config.yaml
num_hidden_layers: 9
hidden_size: 256
num_attention_heads: 4
num_key_value_heads: 4
head_dim: 32
intermediate_size: 1024
vocab_size: 6539
hidden_act: "squared_leaky_relu"
norm: "rmsnorm"
norm_place: "pre"
norm_eps: 1e-06
positions: "rope"
rope_theta: 10000.0
rope_fraction: 1.0
qk_norm: true
attn_scale: 0.348
bias: "none"
tie_word_embeddings: true
parallel_block: false
extras: ["normalized values"]
init: "normal"
init_std_qkv: 0.0394
init_std_o: 0.0131
init_std_up: 0.0394
init_std_down: 0.00465
optimizer: "muon_variant"
learning_rate: 0.0121
lr_mult_down: 0.7
beta1: 0.9
lr_head: 0.00532
warmup_steps: 132
schedule: "cos"
final_lr_fraction: 0.03
batch_tokens: 32768
max_seq_len: 256
doc_mask: true
train_tokens: 166600000
max_steps: 5085
dataset: "wikipedia_en"
Each number is 128 + 32 x the weight over its row's rms, rounded and kept within 0 to 255. Layers, rows and columns count from 0. Numbers have three digits each. The size before them is the row's rms in percent of the matrix's.

# layer 2 MLP down (transposed), 1024x256, rms 0.0181, rows 784-825, columns 0-31
105:127035119208140119158123071183094184145145159155133199164088100072158078178159130137077137130129
097:129165103125111111161172095071137106202084105174078106123217099138145102059079106146109124131145
094:105083093175100158124172118151119069138172083119156100126150122171117106119108113177136128087144
107:129086137212168165100138121130144128107133133127123097101180112171117110174029140091093165106159
105:185122139111127149102128129112140170088138064159143125139114094128121182115127072101114156144147
100:133167122103116067150156099084140109133119128075172106104128150099211178033061104155152125114158
098:133107134115130188129098103130115119150118159085132189121131208172092115082137133118077130130098
100:144129139076128133148155131179189133155102156126120096154102146135129105097129125134128127170170
097:086136147083151117186130113120118102161179118207176175130098127174123140142096161121192145126136
098:120131162112143120149176124114123044121093174148132124117091139117093044094113124101107173116151
094:141164136055111117120133116094081119141143159118170155102121087092109106106170165126146092131118
097:139104121137131149109155094156142142160108183185165144112174193124135151127123142139158098130046
102:185132107130163165117161055134168087160105094079122113165099153105116148125075151111111173114135
097:127133123174151106093141163163098113128158137121127087155166210093178120081128110100069162108133
101:166144189142090148136117140158152150114131138113107173126151105158144145125138120175165125169161
101:147163095137166103153157150111045154152153142128106085129065129119169104139139081118157125152123
093:155119102139102136116164161170158134182126098200165173149140157152189133209132177159103104088105
095:128067160101078146157080179141064120175073112164106161085187104128196091169108160033126133128106
093:143181131124131081119151127121111133151142160137086126165140150126101118113140067091153099110104
101:069149100125155131132057141119165132218177127121114166217137134063155135151152099108121205109140
105:154119135165159093153107093155119165162173108146123123185100106109142120147129140122146113097073
106:141138148149151142146127156087132167128122134112086109137151117166108109133079116132148130139131
098:134102134135157118122163163085137184088125143197131157089115105123145180105101151108112097108096
101:162136096160048154106089166047089124092133169146134096124155074122102102095123127103138142210114
095:151085149071140055088115087118089120117094117077131075061136121052166104108169142037115095104113
100:093094130123097176120093096156075116092049167108125095110144110134068130146164180090133077117151
100:112164116122116172113117174145132135096128098176154144075149081109070181105099177121120114159122
103:127084171150117151115185077150099122052119160168082143135128108165146156135139177139106114177126
097:128168119125103103142117154143120133202171171154164080156147145203210190199141111146140108134139
102:158155089133150154130134084159178107115069142140147156099154130107123083149135182193071143101199
110:097150152124143161139141119179127094086168138091110128114063153134120112073126070116154172095151
105:200065168091147098174129129159121100118164117116143134159091138013101135087179167142106150148114
101:115153146134122081156139100080144121152154143083173204152145205116085171107173145109132074098143
103:044057114134143020136151170133125109137209122118115145137134115145118137138137122139121170117145
091:125046072113115189105118093143160142127145140124083082187178144092162147137139126118135141170142
097:153144146131130157129081169080163140181141136118104167161144173105167090063148087115195135114156
102:137135124097105185163102117123095157155158141094158146172102101052129113139096154178137126089230
113:130083168186115141133117088155139126119098140151134140093197091167139170044096131103182110090137
109:129132156088091090167108123092148121205086136060063099175113115108093120129148097132155139165134
105:183204136109101132160118138141147134100128142144146152124154080061135099125135085184158077147066
102:109084121117104105073117084134061107117108134079156118130079112152085153118141121134114166083122
105:104161091171114148214112107080129062166107190190125099107101126135155099156171140120161163115160
# layer 2 MLP up, 1024x256, rms 0.106, rows 785-825, columns 0-31
098:145126090135148162142136145153155142093179110077109099141102173080147114076102130105158128130099
094:147152126149086093118087126104151131140119132145121115100101123132128119100126159146120157099155
104:114147107155159126145151104094095154104131156119124143086119195126101084203126116133105174100137
099:092136158141158053137119209152146167118114097066139098100151151037116117127082176081109159111124
105:141125107097079177096211085088097117113188122114181101132135163114175142181098137187192170112115
102:166150160117081124115150127142064122142098141095117132137116132066186151117106147122101117111095
101:183103156119123088149125182135131160095093201121101138118120160109164138078127142142125115147196
100:112062078081130178106142108164192155177069095115179118093166152108117139156159122152135109107088
101:083141149170075117104135119137140144119141148054144133153151132156127170151157136186151075150129
102:118150139138157153148137133124173103145135155125128111112104140103149174090109132072144141108076
106:208070123114107119174172097173146155129128133145163141125175077196108158118186122138179110159123
106:102147079119110091148114160120125149050142143144088151112121138141066088152154076116128099129105
098:191133090146167126155143149077095162136103015106130147182110114096117185142131110112109166147095
102:119102120132122059178121084169167145138167124119089122131113128089195136162128131091122155179155
099:097083136135088176112079140228130088114097081201126150138125098119120138099101136091133132153109
090:126117132198125180150176174138091139116087106109102104182116063136127198141157121110142114145101
106:165153153148094159172150089070124106109165158086128110144182156109106090095119173156140150115153
099:137071179133175112114101123125160146159113189155108112068138123122125093120132187114193095172055
098:122145099108136079121097139134151146107098140193143147100143108091091147125120087115121133114147
104:188127091165147115133103119132112059120089126119109144150130107107151130134141174124116113110127
100:133161127108088153140167136098101089143160162113090212160096104106161120164091120152157107135139
090:201139096110125101103156086138124181124143144169131182140135127146162133043130175071156136115167
109:161152153146117132109117113135213091135118087098138118156108104096138115149178127131108113166148
092:161160136153097144118115108108106167169207133150055118182175149141118102122156156189149065130108
098:082103119094118082142124179103159120112104129152122151149147131159061126155143155140058157148162
100:064184097112146084131096104054110088123145090095118096100130139138171111196129105138111125252120
102:213120155082104153128121109102179111147135095148156127131074137136072126126131132135114072229095
096:111066157133095072152138201105148130148117093146160193147148156190172114126060055096163106103086
108:158117100099101127111099110095124107112110094161130117105130076148137067177096101162068115154173
100:067114170165086116166100112143165117072131151177138139144099136134075083132171114087172152105193
097:148078156140123107129136111154076164127113121133098187142106114101132188139147157212123125130125
104:147136120102166163118194135098131127138128168070168173135148118114146167110157141068165139167151
096:127108221142141114136111085141045115107095140157132098115134161164127165172088167160148109130147
090:165162045113114105121066135157088182181147136121162162151107113107143143118087119136114096148132
106:116152154071201166255097152160188093158138175132124202145149111113138100115159150116180124150134
100:162095116125179136160097138138079111213134117160142107107132136126177096136132103094161133140112
102:119146156166135110159115125123115174141068166162117079139120101056169145116118164165100153140135
104:173085101062145169150055167158117124150154089085156157088120102105089130121112158128155098154139
099:067108139161140118146112165156139202158104138047199137146136163154130149072109129108115121079180
098:173162169122138210131085127144209159131134126106155160079149140184192096063137202092136166107100
097:093099135133183146121116132108167063116069147183143132099076109101121050166120175160169105159144